config.toml
n_layer = 15
d_model = 320
n_head = 5
n_kv_head = 5
head_dim = 64
d_mlp = 2560
vocab_size = 8192
activation = "gelu"
norm = "layernorm"
norm_place = "pre"
norm_eps = 1e-06
positions = "alibi"
qk_norm = false
attn_scale = 0.125
bias = "all"
tie_embeddings = true
parallel_block = false
init = "normal"
init_std_qkv = 0.0297
init_std_o = 0.00542
init_std_up = 0.0297
init_std_down = 0.00192
optimizer = "soap_variant"
lr = 0.00292
beta1 = 0.95
beta2 = 0.99
weight_decay = 0.081
lr_head = 0.00737
grad_clip = 2.0
warmup_steps = 200
schedule = "wsd"
decay_fraction = 0.567
decay_shape = "sqrt"
final_lr_fraction = 0.05
batch_tokens = [65536, 131072, 196608]
seq_len = 512
doc_mask = true
train_tokens = 588100000
steps = 4606
dataset = "wikipedia_en"
Each number is 128 + 32 x the weight over its row's rms, rounded and kept within 0 to 255. Layers, rows and columns count from 0. The size above them is the row's rms in percent of the matrix's.

# layer 5 attention key, 320x320, rms 0.124, rows 93-127, columns 0-79
size [114 117 123 112 110  94 116 114 128 120 114 106 107 119 111 120 118 121 116 115  87 119 119 113 120 125 127 122 113 115 110 116 109 118 123]
[[144  52 143 102  51  93  81 117 128 149 101 106  89 142 176 153 203 169 115 104 149 159 132  78 113 138 186 121  87 139 144 127 159 121 151 108 142 133 139 108 115 131 107 104 119 141 124 103  93 153  71  84  75 148 182  75 104 124  84 112  98 146 130  85 118 121  94  31 117  74 148  94 161 151 125 128 128 116 111 179]
 [102 130  83 151 186 120 150  64 122  62 107 188  77 135 194 172 110 136  90 139 150  80 146  54 115 151  81 124  93 112 115 147 124 140 141 149  88 103 168 128 101 191 133 140  98 145 115 122 130 128 137 171 121 162  41 120  98 118 163 160 142 142 138  71 104  73 154 161 134 217  99 150 131 123 144  97 138 188  81 166]
 [128 137 161 133 102  91 116 119 141 135 115 135 219 154 139 121  81 110  90  91  96 109 143 110 110  95 123 100 111 201 146 122 151 139  94 180 112 121 145 143  91 132 162 111  31 107 166 147 191 131 127 137 118 148 120 130 143 148 171 129 150 136  50 108 143  76  71  83 122  95 133 166  73 194 148  85  97 107 111 122]
 [108  96  62 153  91 183 117 130 140  94 149 145 117  58 112 170 108 243 144 141 184 137 149 114 113  67 118 130  75 178 119  80 162  76 154 103 117 102 120 144 141  96 187 160 124  85 141 122 143 137  72 130 123 104  93 114  90 183 161 179 146 152 131 116 135 128 126 105 101 169 144  74 111  96 124  93 126 193 128 175]
 [ 90 116 153  75 141 154 126 115 159  76 112  84 122 141  46  62  79 168 133  91 169  99 117 100 173 117  67  92 117 157 154 128 178 132  94 171 133 158 113 165 119 103  85  54 110  75 148 136 108 117 144 108  82 123 154 152 183 118 125 152 111 115 116 106 144 117 139  98 175 110 134 165 123 170 142 106  88 149 123 135]
 [162 128  72 142 111  89 142  96 124  92 105 196 121  78 101 110  94 123 138 131 104 126 142 189 152 112 148 141 106 162 112 172  76 157  89  78 134 191 122 111 110  98 148  90 172 128 106  97 135 114  86 149 100 158 142 186 159 127 135 138 115 113 107 143  84  62 147 176 131 155 158 160 115  68  98 166 133 115 112 155]
 [105 164 139  65 114 185  59 145 131 101 176 117 145 151  97 146 205  77 147 120 112  97 161 210 157  64 106 100 121  99 115 111 127 111 108  71 110 133 168 121 191 134 100 107 133  72 162 138 115 140  72  90  88 136 125  56 156 147 128 155 135 118 106 124 117 192 147  99 132 121 144 123 112 152 148 134 129 149 109 125]
 [115 116  43  93 122 140 163 126 119  70 151 103 159 140 150 110  94 147  96 127 104 131 192 111 122 141 138 186 129 149 107 149  93 112 135 159 123 126 145 166 121  81 169  94 119 178  80  91 130 174 120 113 123  96 103 146 131 114 132 133 138 114 138 110 136 193  64 170 120 106 115  95 149 187 131 178 108 145  92 141]
 [120 140 104 166  76 139  91  96 108 141 150 150 132 130  92 133 126 142 148 177  96 146 124 143  71  95  28 125 116 183 175 114 114 183 160 173  87 138 162 144 153 120 167 123 126 100 135 131 153 137  91 160 165 137 153 112  72 109 140 107 136 114 123  80  77 119 129 105 165 146 133 202 136 132 144 134 141  92 130  51]
 [176 165 132 102  91  73 111 113 147 138 164  93 147 102 128 156  56 110  91  99 110 127  89 139 129  72 133 160  67 143 159 113  81 166  67 117  79 168 101 138 108 112  93 183 137 149 123 106 123 133  94 179 140 120 158 157 139 116  70 119 125 118 156 181 140  97 130 164 156  91 142 186 107 110 112 175 103 186 172  99]
 [128 131 108 122 142 136 114  80 207 144  84 166 113 121 159 164 107 180 137 128  90 179 100 140 166 107  81  90 179 140 109 114 193  65 181 144  65 112 137 112 150 151 161 116 114 169 157 137 108 127  59 165 126 115 156  81 193 121  87 126 114 144 145 126 115 143 126 176 117 115 122 124 124 121 137 122 182  67 155  51]
 [139 159 115 137 112 127 133 100 106  81 122 185  87 108 148 191 110 143  97 157 140 145 182 112  98  66 120 123 120 157 107 134  93 100 143  85 122 119 174 134  99 140  84 154 112 138 149 119 156 144 120 137 165 179  86 100  88 125 178 139  82 143 133  88  85 129 132  86  75 126 131 107 174 160 127 118 117 201 106 121]
 [121 128  76 100 174 149 121 151 136 155 139 143 169  97  78 126 136  98 103 101 111 146 154 142 147 136 155 117 117 179  68 135 140 144 114 158  73 147 124 142 167 148  89 109 136 148 120 104 119 112 145 155 144 138 134 172 145 172 108 122 170 167 110 142 134  98 124 108 149  61 164  83 115 102 130 132 129 103 194 132]
 [ 99  72 108 126 181 122 133 141 177  90 175 123 200 144 129 175 160 138 128 110 134 106 144  60 123 137 145 110  54 175 140 159 113 134 135  80 134  54 145 203 142  89 138 120 147 139  98 124  99 167 140 126  62  94 107 100 122 160 118 133 123 184 165 143 134 113  86 163  92 102 169 152 165 173 161 173  93 166 138 150]
 [124 149  90 122 107 105 140  76  47 126  95 134 103 149 138 138 107  93 138 157 114  86 110 112 119 176 127 128 124 108  95 119 133 129 118 116 182 161 132 169 170 151  46 117 111 112  97 109  91 157 116  89 140 130 133 110 157  93 159 143  70 156  57 146 153 104 152 207  90 155 146 171 183 140 136 115 132 128 132 159]
 [125  76  83  60 166 183  72 100 122 138  83 200 102 164  97 102 145 129 131 137 107 140 154 145 103 101  68 130  90 161 164 167 154 131 132 142  89 165 154 137  96  92  94 142 130 132 139 121 131 108 135 162 137  88 102 103 132 171 153 133 137  78 177 148 129  84 131 143 169 106  90  80 113 152  73 162 108 133 156 170]
 [113  49 138 131 164 154 169 156 146 100  90 190 128 142 109  99 128 158  78 136 162 108 184 108 141 175 163 105 128 164 118 180 113 124 130 104 106 154 106 185 107  92 142  87 134 155 111 108 149 118 136 102 109  75  79 129  84  99 120 158 150 118 159  99 118 108 122  98 153 127 115  80 142 117 158 166 186 220 122 133]
 [150  79 132 121 127 148 162 144 150 153 121 132 119  86 131 155 131 156 107  77 113 149 136 147 157  96  68 144 187 118 127 131 153 168 103  62 112 170 131 114 128 121 130 137 120 101 183 116 105 104 124 191 152 138  96 115 129 189 213 143 110 173 160 116 107 123 107 107 128 119 145  95  84 118 163 143 134  27 131 108]
 [151 177 172  95  83 139 161 157  88  96 115 136 145 128 125 160 164 163 162 143 152  74 156 144 135 170 213 127 111 143 113  94 103 124 114  85  89 129 104 118  99 125  89 118 112 126 103 103 115 116 169 134 132 150 135 132 134 182  33 179 140 131 130 100 127 157 110 146 118 250 163 125 130 118 139 159 146 135 130 159]
 [106 130  76 184 119 119  80 124 164 119 134 202 106 164  89  42 101 142  82 161 165  57 133 159 143 117 139 158  44  53 110 150 126 139 119 153 107 189  77 169 158  46 117 127 130  69 138 119  99 160 179 147 189 188 109  90 103 119 217 120 113 102 164 155  92 100  99 136  95 151 143  91 121 118 106 117 141 145  72 136]
 [127 143 176 161 211 115 207 120 190 125 147 159 179 111 150 147 104  98 166 170 139  56 126 128 123 101 104  88 140 126 111 117 187 114 135 149 144 135 110 185 156 142 113 110 145 163 146  77 163 152 127 188 123 178 179 146 123 173 119 123 130 144 154 174 117 149 145 109 174  63 167 159 128 197 177 110 133 137 104  87]
 [119 106 181 147 183 153 139 142 135 100 130 161 199 195 121 142 119 141 114 124  98 119 138 148  62 207 120 110 100 102 129 144 117  92 115 221 138 102 154 101 171 192 129 147 142  96  95 158 166 151 149 178 118 192  82  72 146 140 150 132 163 118 109  38 118  81 125 187 148 136 122  81 204  99 143  62  92 128  54 137]
 [163 159 149 162 118 152 110 106 114 140 117 149  83 176 155 176 162  77 114  90 160 130 137 132 104  88  61 166 112 150 156 127 136 157 155 161 150 103 155  66 160  92 148 171 110 116 105  99 160 109 117 178 116 172 144  50 139 111 126 136 144 127 146  48  83  90 110 135 142  81 129 109  89 125 110 119 180 148  88 167]
 [109 118 149 150 124 106 159 111 160 128 119  45 117 152 163 136  93  98 113 136 163 162 160 106 152 144 140 114 131 147 144 143 137 123 136 174 155  68 123 103 117 118 121 196 113 139 101  74  98  86 137 113 127 138  89 108 143 165 108 151 130 183 212  73 132  80 130 100 140 206 147 122 134 138  72  96 110  92  97 123]
 [144 130 140 110 117 136 110 101 129 103 165 112 136 107 127  71 125 162 103 101 177 152 161 128 123 123  86 137  99 106 116 150 105 106 122  78 136  94 106 151  99  84 130  58  95 133 103  96 138 191  90 130  71 165  81  81 145 108  74 191 152 104  91 165 101 195 114 114 178 113 181 116 128 133 184 108 145  62 147 115]
 [107 143 137 144 132 154  91 127 119 118 133 144 139 129  89 119 154 103 105 140 158 122 142  88 130 157 104 159 180 136 135 122  64  86 137  82 159 113  73  83  94  85 164 145  90  74 172 109 172 127 124 125 144  95 147  84 108  97  78  54 134 132 105 137 113 149 108 148 105 101  77 145 136 126 151 122  65  45 134 134]
 [140 177 130 149 166 167  57 153  84 111 157 126 136 142 106 161 177 145 145  99 133 161 147 119 177 106  47 116 121 184 118 163  96 167 136 138 111 141 191 200 120 117 132  92 180  97  76 114 106 154 108  91 165 115 148 127 189 149 144 111  83 144 142 166 153 106 117 148 118 123 150 128  99 127  91 114 100 159 129 160]
 [126 140 168 193 165 118 101  77 108 166  74 116 153 141 171 130 150 147 146 133 129  85 135 147 156  95 111  72 137 173 145 100 141 111  79 111  66 129 132 185 193 134  84 106  91 100 146 124 119  99 114 158 130 208 134 136 110 137 153  97 158  92 129 119 124  85 140 126 162 111 133 159 103 135 172  83 109 115 103  85]
 [129 133 108 125 102 129 143  94  66 133  39 110  66  97 130  84 100 115 149 138 184 103 166 104 138 128  87  97  67 126 150 100 100  76 163 127 128 151 142 146 196 118 166 151 157 142 136 156 134  50 132  89 103  91 124 141  97 105 133 124 152 139  99 176 124 155 121 153  70 194 115 112  87 127 111 121 135 139 190 113]
 [131 125 118 118 108  97 156 182 195 126 122 100 176 132 195 136 113  90 184 115 184 138  85 176 103 169 152 165 158  79 144 159 110  91  96 146 186 125  87 133 133  81 132 123 138 143 107 121 135 157 131 150  91  60 142  95 142 184 182 149 166 161  58 144 143  98 177 172 106 102 137 149 128  95 109 173 152 143 176 141]
 [115 136 160 129 153 170 117 113 181 123 127 137 126  86  33  70 120 151 135 122  80 149 162 149  94 121 151 181 167  99  50 123 104 147 119  47  86 166 122 116  82  97 108 119  82 106 153 146 138  84 151 125 118 162  57  99 168 105 117 211  87 206 129 120 148 111 166 110 103 119 178 100  59 106 150 111  95 120 142 172]
 [ 87 149 134 190 165 131 176 117 132 138  78  87 136 108 159 122  83 158 133 118 165 132 183 147 178 146  81 151 139  47 122 147 138 102  75 116  86 107  76  59 124 193 134 102 153 101  60 114 145 135 118 126  92 130 168 148 142 130 153 137 146 132 131 150 120 169  86  84 113 129 116  92 161 127 143 132 137 100 143 172]
 [ 79 114 145 146 140 125  91 134 198 137  58 230 164  89 151 144  95 131 166 124 145 101  90 172  95 123  63 125 166 158 150 126 157  81  82  88 112 206 174 110 140 164 108 126 159 120 186 146 133 107  78 113  89  88 149 131 154 170 142 144 129 130 140 167  82 131  78 129  99 210 103  25 130  83 102 113 161  94 129 146]
 [104 133  84 131 147 142 141 176 148 137 199 146 102 112 103 145 109 159 142 135 112 129 115  88 117  82 107 143 158 118 120  84 149 249 146 122 103 165  82  92 190 139 113 111 133 131 173 114 121 126  95  96 146 139 116 101 110 134 114 176 135 117 166 101 117 137 112 119 120  73 121 139 152 137 183 108  85 121 144 106]
 [151 137 134 153 138  97 134 141 127 103 144  58  74 118  77 115 114  95  90 213 168 108 177  95  99  75 165 108 117  90 116 136 126 114 115 200 137 154 113 137 127 161 154 152 101 167 163 144 181 122 124 153 106  54 120 174 145 141  86 144 120 105 112 147 170 129  93 144 156 130 159 139  66  85  92 100 144 136 143 102]]
# layer 5 attention query, 320x320, rms 0.12, rows 94-127, columns 0-79
size [105 112 109 101  93 109 105 115 114 102 103 104 107 108 112 105 111 110 103  79 108 112 104 107 110 114 116 107 110 107 110 106 108 113]
[[135  62 133 196 151 128 110 110 101 148  73 115 131 125  73  83 163 115 140  86  93 160  58 109 140 150 133 111 176  90 161 141 114 108  55 142 126 120 137 141  87 111 119  96 149 138 144 194 131 144 112  78 155  77  82 163 204 166  76 158 138  93 155 183  77 127 148 159  64 156 190 125 143 176 118  62 163 109 117 123]
 [106 114 205 167 145 191 130 166  92 102 114 111 156 137 124 120 143 108  97 140 106 135 115 185 104 119 148 143 178 151 137 192 171 118 131 132  98 179 172  99 117 148 145 124 142 155 145  48 133 203 112 138 115 143 109 167  73  68 125  82  95 160 167 110 143 141 143 106  91 176 124 171 125 108 150 129 121  72 120  91]
 [131 112 169 138  93  79  80  94 133 140 132  60 117  97 112 143 107 124  75 162  88  93 206 119 108  80 140 136 166 135 140 152 164 219 142 128 162 145 122 118 150  98 117  94 119 148 172 145 126 157 160 164 165 141 136 149 116  78 142 149 161 204 136 182 144 103 163 143 166 138 106  75 136 101 162 108 117 106 126 170]
 [ 99 138 125 115 114  63 183  76 131 180 122 129 163 138 140 112 132 148 125  54  93 184 159 155 116 199  84 149 181 183 177 151 160 152  76  92 129 155 119 137 175  78 168 142 159 148 141  99 151 102 179 103 131 165 148 139 100 172 189 141 148 125  91 131 173 164 143 103 156 159  93  68 117  87  91 132 101 131  66  91]
 [ 78 117 142  92  91 147  51 133 107 110  92 134  75 130 129 133 154 155 148 152 200 136  88 134 154 147  88 194 131 123  93 146  27  81  73 110 137  41 120  56 173 150  97 151 119  60  90 153  97 162 101 127 115  99 153 105 122 111 119 185  93 147  99 155  69 127 125 146  56 159 167 121 142 118 134 131 129  79 134 131]
 [ 79 114 110 150 126 124 124 153 171 133  71 134 168 149 114 174  58 108 100 112  92 113 119  92  85 136 100 108 117 135 144 165 155 169 151 117 180  92 137 115  93 134 122 104 114 174 133 148 163 135 111 127 137 186  73 196 168 113 196  96 113 133 116 124  78 131 168  63 110 105  95  97 163 119 147 165 121 137 192  89]
 [119 146 132 155 151 106  62 111 123 204  78 142 116 123 166 129 164  65  98 168 110 185 128 128  97 182 149 123 110 141 134 109 156 153 119 118 150 141  54 117  61  95 102 120 132 126 148 166 125  85 106 112 128 129 146 116 160  91 125 125 142  90 157 130  69 140  97 138 140  98 113 158 162  98  95 148 139 139 106 220]
 [ 98 172 124 171 102 104  56 150 129 111  90  86 175 121 165  73 141 123 168 117 150 116 141  61 157 164 176 112 144 162 107 147 139  82 188 120 121 150 132  85 122 153 104 162 127 169  96 190 100 116  78 108  92 111 113 110 109 148 133 125  89 149 116 117 114  89 114 111 152 102 156 103  70 109 198 120  92 135 118 121]
 [113 151 151 127  61 120 147 125 112 117 167 126  90 155 130 139 155 185 103  76 149 115  91 126 101 186 125 137 108 119 124 211  94  91 141 142 136 156 104 127 134 143  89 115  99 111  99 161 146 136 135 138 175 115 119 148 130 114 129 123 139  79 133 148  78 127  68 128 183 135 113 161  98 122 147 108 130  80 118 188]
 [ 75 142 131  77 111 130 152 116 154 129 134 116 109 131  29 128 109  93 121 116 145 124 144  85 131 137 184 117 130 121 122 115 136 141 133 148 117 167 190 121  72  97 111 151 160  88  81 103 127 151 163 121 111  81  90 107 145 209 114 139 160 110  94 123 147  79 136 102 106 114 122  98 118  84 166 151 121 163 145 144]
 [117 147 210 201  99 135 150  65 141 109  90 137 107 148 100 184 114 138 111 114 162 151  96 116  82 133 154 201 158 136 113 125 157 104  97 149 131 188 113 120  99 109 190 126 148 140 157 132 124  92 103 134 173 145 116  83  93 137 116  39 184 175 126 163 108 162 135  60 114  97 150 189  79 145 143 137 214 117 141 131]
 [177  53 144 156  75 144 121  71 140 160 232 150 121 129 183 155 146 115 154  79 131 119 192 116 167 168  82 159 117  36 141  96 102 126 129 185 174 142 110  51 167 107 106 110 103 139 179 159 114 139  67 139  64 111  92 105 154  77 165 117 134 157 133 118 145  76 130 132 112  98 117 178 117 161  83 136 111 119 185  88]
 [166 130 149 142 161 151 132 115  99 167 115 109 123 125  96  96 164 121  74 130  99 174  96  95  97 164 135 124 157 124 128 161 183 147 133 101 168 161 131  86 139 147 135 124  58 116 118  73 173 131 111 102 162 146 154 108  71 104 133 112 130 123  92 117 129 143 183 158  94  92 128 122 121  83  88 173  86  71 153 131]
 [101 114 159 101  91 109 115 150 166 126 138 173 144  84 134  63 113 125 168 114 152 176 151 143 135 119 120 132  92 145 119 135 111  86 107 129 148 154  61 132 151  91  64 124 167  48  81 132 133 152 130 121 124  92 165 153 149 158 115 163 133 154 135 139  93 127 128  83 182  84 102 104 116  95  71 119 135 113 123  80]
 [ 78 134  84 157  96  90  83 109  91  75 114 104 131  79 138 152 142 151 199 111 165 105 158  73 137 138 109 119 182 162 149 142 110 134 140  82  48  71 116 131 136 170  84  92  99 146 145 178 125 150 152 117  78  83  94 113 126  69 116  94 136 165 118 146 135  98 102 112 153  93 184  68 117 125 149 134 105 155 112  52]
 [110 139 141 135  88 116 114  79  97 145 121 123 101 112  97 169 156 166 168 113 117 146  99 126 138 101 131 193  74 117 183 124 103 156  89  97 102 131 152 107 170 167 120 126 122 143 107 125 163 150 144 147 148  60 127  68 143 115 103 104 206 107  67 136 113 146 186 156 144  82 140 118  62 113 128 102  93  67 192 181]
 [118 181 138  96 104 114 106 114 113 167 142 112 124 118 169 128 146 132  94 121 115 107  94 101  98 125  79 133 170  85  55 127 174  54  82 112 145 172 124 173 107 130 150 108  51 156 141 109 185 111  81 136 154 122 131 121 103 152  52 187 166  92 149  91 134 165  61 114 124 100 117 106  93 107 135 128 145 173 117 155]
 [127 119 194 151 148 144 140 138 139 106 173  86 211  68 182 125  76  85 116 202 115 115 103 171 132 147 126 104 136  70 161 133 102 141 156 106 100 193 109 116 139 140 137 147 120 109 106 165 118 115 132 133 144 133  73  99 118 133 103  95 141 155 120 158 120 109 129 125 132 137  61 110 142 186 133 100 145  89 110 131]
 [ 99  84 120 148 173 101 181 104 127 110 124 135 153 134 167 196 135 129 117 144 111 151 134 123 104 156  99  89 143 168 137  94 182 128 131 107 156 118 173 104 108  94  99 129  99  95 128 151 127  67 144 145 140  70 152 168 116 117 108 128 162 111 183 111 153 146 104  96 125  88 166  98 160 119  97 113 126 202 145 137]
 [ 87 134 110 139 126 150  98 125 101 141 107 119 134  91 135 122 107 211  99 108 172  87 158 209 159 105 194 140  77 109  99 161 157  94 125 151 141 158 139 133  86  94 147 123 129 107 120  78  37 124 103 168  96 146 143 133 127  82  91 140 160 126 120 205 139  84 125 161 112 159  75 116 148 132 118 162 125 134 124 124]
 [127  80 122 159 135 123 109  69 109  99 145  99 116  77 159 159 116 132  96 125  46 136 130 116 129 177 161  67 151  86 107  74 154 106 131 119 119 182 145 148 103  98 112  61 191 168 132 113  95 155 120 158  61 123 146 139 103 155 154 144 124  76 208 160  59 152 154 166 102 170 137 166 159 164 100 174 127  48 112 112]
 [123 161 150 137 148 173 139  98 110  62 147 135 220 150 110 124  50 144  82 103 126  92 133 137 190 162  99 125 133 145 145 134 149 102 142  62 135  95 152 147 163 130 137 151 134  89 154 127 134 158  83 140 112 138  99 146 118 107 145 120 113 116 143 136 106 153 122 103 139 138 149 145 105 143 160 137 108 114  90 133]
 [158  80  88 143 154 135 120 151 177 107 195 172 167 107  66  93 130 155  99 169 145 128 118 101 157  87 123 110 101  94 140 153 138 200 169 124 108 120 147 124 121 112 151 155 120  80 153 127 151 163 112 113 198 108 112 172  79  81 150 140 123 133 151 115 136  91 157 145  79 142 144 110 134 159 134  97 117 116 134 126]
 [ 60 139 112  77 181 128  76  84  84 172 136 108 114 151 177  96 100  98 122 153 147 104 111 111 127 132  99 133 131 169 138  85 134  99 166 117 117  87 139 118 123  91 116 148 126  77  90 110 107 112 170 108 137 102 139 152 152 159 142  85 100 123 145 128  67 100 123 110 179 111 137 136 122 132 198 112 122 116 151 119]
 [124 136 110 124 102 174 135 116 115 110 148 121 103  45 167  89 161 164 138 121 127 162 133 186 127 146 103 131 126 139 159 146 119 126 102  89 100 114 104 154  56 148 185 115 124 195 124 101  71  82 120 117 145 116 128 130 201 160 132 145  69  85  96 112  82 100 117  75  98 108 176 145 157 155  82 104 124 149 140 116]
 [138 165 155 140 115 158 151 129 108 125 103  88 143  66 150 118 118 195 145 109  85 129 170 141 107 141 124 166 143 183  97 104 168 172 123 116 137 134 113  99  99  92 164 160  78 155 134 137 144  85 113 125  97  90 106  85 130  76 127 127 150 129 134 153 130 202 191 101 131 101 131  90 132  65 202 141  89 199 117 134]
 [198  57 136  50 160  84 108  93 126  68  80 152 126 111 138 137 109 162 163 140 125 101 114 125  93 135 170 153 145 115 167  91 123 159 127 178 193  89 111  90 121 141 132 121  73 132 128 171 129  88 137 142 117 144 163 133 137 147 123 128 145  99 138 190 145 128  95 126 129 128 116 143 137 157 116 114  92 132 123  93]
 [ 45  75 116 159 151  76  90 141 126 133 155  88 109 112 104  80 150 127 131 132 166 133 100 122 152 102 178 184 144 175 111 119 155 150 142 195 113 130 125 144 117 125 114 116 104 100  92 161 158 162 115 163 166 146 124 133 100 138 110 161 138 162 138 109  95 107 173 167  89 139 160 147 158 123 156 123  96 120 112 132]
 [178 122 153 130 177 134 115 185 133 182 115 143 125 133 172 114 165 153 152 133 126  33 183 103 160 152 116 136 112 191 179  90 110  99 102 114 100 109  98 134  94 119 118  85  65 135 111 112 101 196  91 143 154 122  89 145 109 102 182 141 143 128 148 139 226 170 142 131 129 104 120 106 156 181 119 130  68 148 140 104]
 [106 132 125 123 139 162  29 126  93 146 182 155 174 147 129 128 117 145 122 129 133 175 109  58  93 116 134 138 129 132 153 129 130 172 110 131 114 141 133 132 191 172 118  63 165  72 101 123 152 134 125 165 114  91 148 143 140  92 128 113 124  99 150 159 155  93 117 169 130  66  79 153  54 161 184  60 121 151 113  91]
 [109 120 107 154 113 144  67 110 110 118 118 114 105 114 146 118 103 178 122 109  79 167  33 145 162 184  98  75 140 162 114  96 138 136  76 103 162 132 199  81 115 170 125 125  69 153 153 153 125 159 180 135 122 114 113 150 148 143  88 115 123  53 120  92 156  40 126 185 154 137 119 142 189 125 104 156 127  64 148 155]
 [159  89 123 170 107 133 103 173 163 121 119 138 181 126  92 152 138 178 121 158 117 131  98 145 135 151 151 191  99 140 151 151  96 119  71 129  89 134  99 186 123  96 108 102 173  97 143 173  69  91 162  99 167 113  61 119  95 101 191 129 146 142 194 104 112  95 165  96  97  82 126 141  82 125 102 152 142 202 150 101]
 [133 141 122 141  42 112 148 142  98 145 110 176 123 186 173 133 159 146 124 125 158 134 137 148 115 121 153  89 156 194 183  74 193  89 135 148 179 111 200  67 111 104 185 153 159 185 107 144 160  93 117  78 120 121 152 145 132 195 132 111 120 148  66 136 116  89 111 116 108 141 100 146 113 103  84 165 132 109 136 141]
 [ 93 108 113 141 130 136 121 111 101 130 124 122 129 140 136 198 142 172 151 180 105 141 139 126 154 154 161 163  74 102 155 101 143 131 129 100  87 152 162  93  80 170 171  93  53  32  94 110  29 214 143 210 150 137 117 137 145 125 196 157 124  91 152 131 129 138 150 159 124 163 126 167 128 108  88 106 140 109 118 108]]
# layer 5 attention value, 320x320, rms 0.12, rows 64-71, columns 0-79
size [104  99  98  95  98  93  91 101]
[[130 126 136 165 126 133 106  63 106  52 126 147 156 100 151 135 114 130 147 135 158 120  87 104 124 201 125  87 146 116 115 126 201 150 126  95 118 106 110 137  94 133 107 149  98 102 130 199 122 131  90  87 169 128  96 138  44  57 124 187  92 157 105 151 142 143 135  94 129 125 168  36 202 139 181 102 127 106 184 127]
 [ 98 106 121 127  58  81  88  95 161 159  76 119 113  95 115 144 116 121  95 157 179 143  94 137 151 160 135 182 120 141 173 111  59 137 175 150 119 149  77 117 104 144 121 174  75 131 149 162 120  99 155  98 119 119 135 158 125 136 156 174  75 156 126 126 114  98 100  98 128 109 150  85  53  82  80 172 128  97 101 141]
 [ 93  44 105 135 120 153 179 124 141 143 178 136  39 166 127 146 131  98 130  78  94 158  88 188  65 126 127 199 111  80 132  81 124 116 104  95 126 146 110 146 142 153 175 182 105 138 131 150 106 143 156 122 105 216 143 124 131 152 108  55 141 132  95 137 148 144  92 128 107  97 158  86 126  97 101 111 107 166 122 150]
 [108 159 122 153 157 133 123 146 118 142 152 211  88 173 146 118  76 107  77 208 157 159 110 110 170 161 117  53 134 142  80  84  82 112 161 192 153 136 101 106 151 136 112 151 105 126 117  94  73 118 122 117  94 111 138 113 147 149 129 181 115  31 151 108 158 115 126 157 131 129 134 126 147 139 138  82 167 159 121 146]
 [117 145 117 141  74  71 120 178 151 131  97  81 131 112 103 125 128 180  85 145 122 120 156 131 175 150 140 112 113 183 157 119  50 170 152 147  65  99 139  86  96 121 155 127  29 111  97 170 111 118 152 197 114  75 117 212 117 118 143  88  92 154 147 112  61  92 156 170  61 126 187  88 140  97  59 116  84  92 121 147]
 [135 101  68 116 145 141 131 137 216 156 125 132  95 102  73 122  46 135 113 142 105 116 106  84 133 142 128 156 139 144 168 104  94 139 162 173 121 146 139 128  90 122 105 132 128 104 114 123 125 123 178 120  98  96 182 183 138 134 147 140 237  63 142 104 125  82 121 136 113 105 111  99 155  80 129  95 123 159  99 169]
 [177 121 142 167 109 140  82 148 152 158 144  79 130 105 148 137 114 117 147  92 115  99 155 190 131 117 150 142 133 203  96 174 118 178 115 146  92  99 164 139 153 138  96 148 138 114 140 178  89  87  97 126  72 128 149 160 152 164 103 138 173 157 203 105 165 137 183 164 129 143 122 159  97  92  86 126 119 125 189 130]
 [204 126 137 134 133 142 152 108  85 127 161 169 128 109 113 158 164  65 161 164 102 135  97 164 174 143 100 176  74 128 102 102 181  54  73 116 105 170  94 116 118 172 124 115 178 122 142 119  72 131  52 134 132 170 101 110 143 126 110 106 131 151 113 130 181 183 192 144 134  87 159 139 102  94 165 128 113 136 141 140]]
# layer 5 attention output (transposed), 320x320, rms 0.109, rows 64-71, columns 0-79
size [ 92  95  94  91  95  82  93  99]
[[120 152 121  86 161 147 153 155 108 106 127 122  37  65 135 102 116 155 158 123 148 141 140 160  91 149 131 134 161 147 159  87 127  99  86 102 122 166 135 159 108 109 169 139  96 133 128 174 100 115 109 158 148 163  91 133 173 109 106 147 139 167 123 165 143 225 138 110  65 143 124 144 142 113 175 146 122 100 126  76]
 [128 168 126 158 183 102 190  88 149 138 109 118 116 103 164 143 122 104 189  83  96 135 123 113  70 184 155 166 102 192  79 181 168 116 135  65 121 143  94 157 173 106 106 153 100 180  69 152 168  93  82 105 133 101 143 135 100  96 160 145 168  96 158 127 130 116 195  71 157  79 142 123 145  89 140 130 142 145 144 117]
 [137 131 172 161  92  52 125  44 104 132 183 101 123 161 154  98 166 113  58 140 176  36 106 121  88 168 106 154  98 193 137 148 197 175  38 173  86  82 116 122 113 119 113 110 193 162 142 125 127 152 134 166 151 103 166 118  98 113 132 167 119 160 131 117  55 146 122 162  86 141 108 134 114 107 193 165 140  82 105  41]
 [124  61 159  99 134 132 122 125 108 171 138 125  80 149 130 193  77 140 188 192 168 152 133 106 141 153 155 107 150 105 115 128 109 107 120 161 142 131 107 195 157 215 145 107 154 136 159 177 125 138 122  86 148 124 112 116 152  78 134 132 154 124  97 124 121 118 172 108 143  99 185 110  89 154 144  89 107 111 122 129]
 [152 165 176 126 154 112 175 107 181  67 114 184 111 130  83 129 165  91 166 123 133 101  95 125 155 118 146 207  81 138  87 134  99 162  85 134 172 161 113 159 108 108 112 168 144 181 113 149  93 176 121 130  90 190 125  91 140 136 155 124 161 154 145 215  91 127 146 137 104 142 187  95 128 119 158 102 122 133 144 134]
 [ 76 125 109 148 102 106  88 128 150 141 146 119 157 132 150 118  97 108 153 156 176 109  99 126 153 101 137 138  95 152 147 134  93 172 165 133 160 158 119  80 158 103 182 171 123 125 167 157 168 128  70 141 145 130 137 143 122 116 124  83 174  98 122 139  87 120 137 123 157 135 166 141 171 122  75  81 120 141 127 122]
 [ 87  90 147 149  93 153 122 151  99 116  86 108 114 133 103 128  90 111 109 134 101 117 101 174 150 135 106 117 145 213  95  97 101 132  99 181 191 121 155 119 122 134  95 158 135 120 120 125 104 136  64 102 110 164  87 139 123 159 165 160 114 155  96 142 155  74 198 159 160 189 162 113 152 131 143 144 154 141 143 104]
 [140 164 122  73  88 176  90 171 160 154 148 169  95 144 158 110 142 153 151 109 122 123 100 149 108 107 144 129 159 122 144  99 165 176  67 108  99  89 149 112 118 125 145  78 108 150 112 113 134 138 139 194 122 137 190 179  99 138  94 118 136 171 134 149 125  87 112 158 123 110 128 133 141 173  97 196 167 120  89 117]]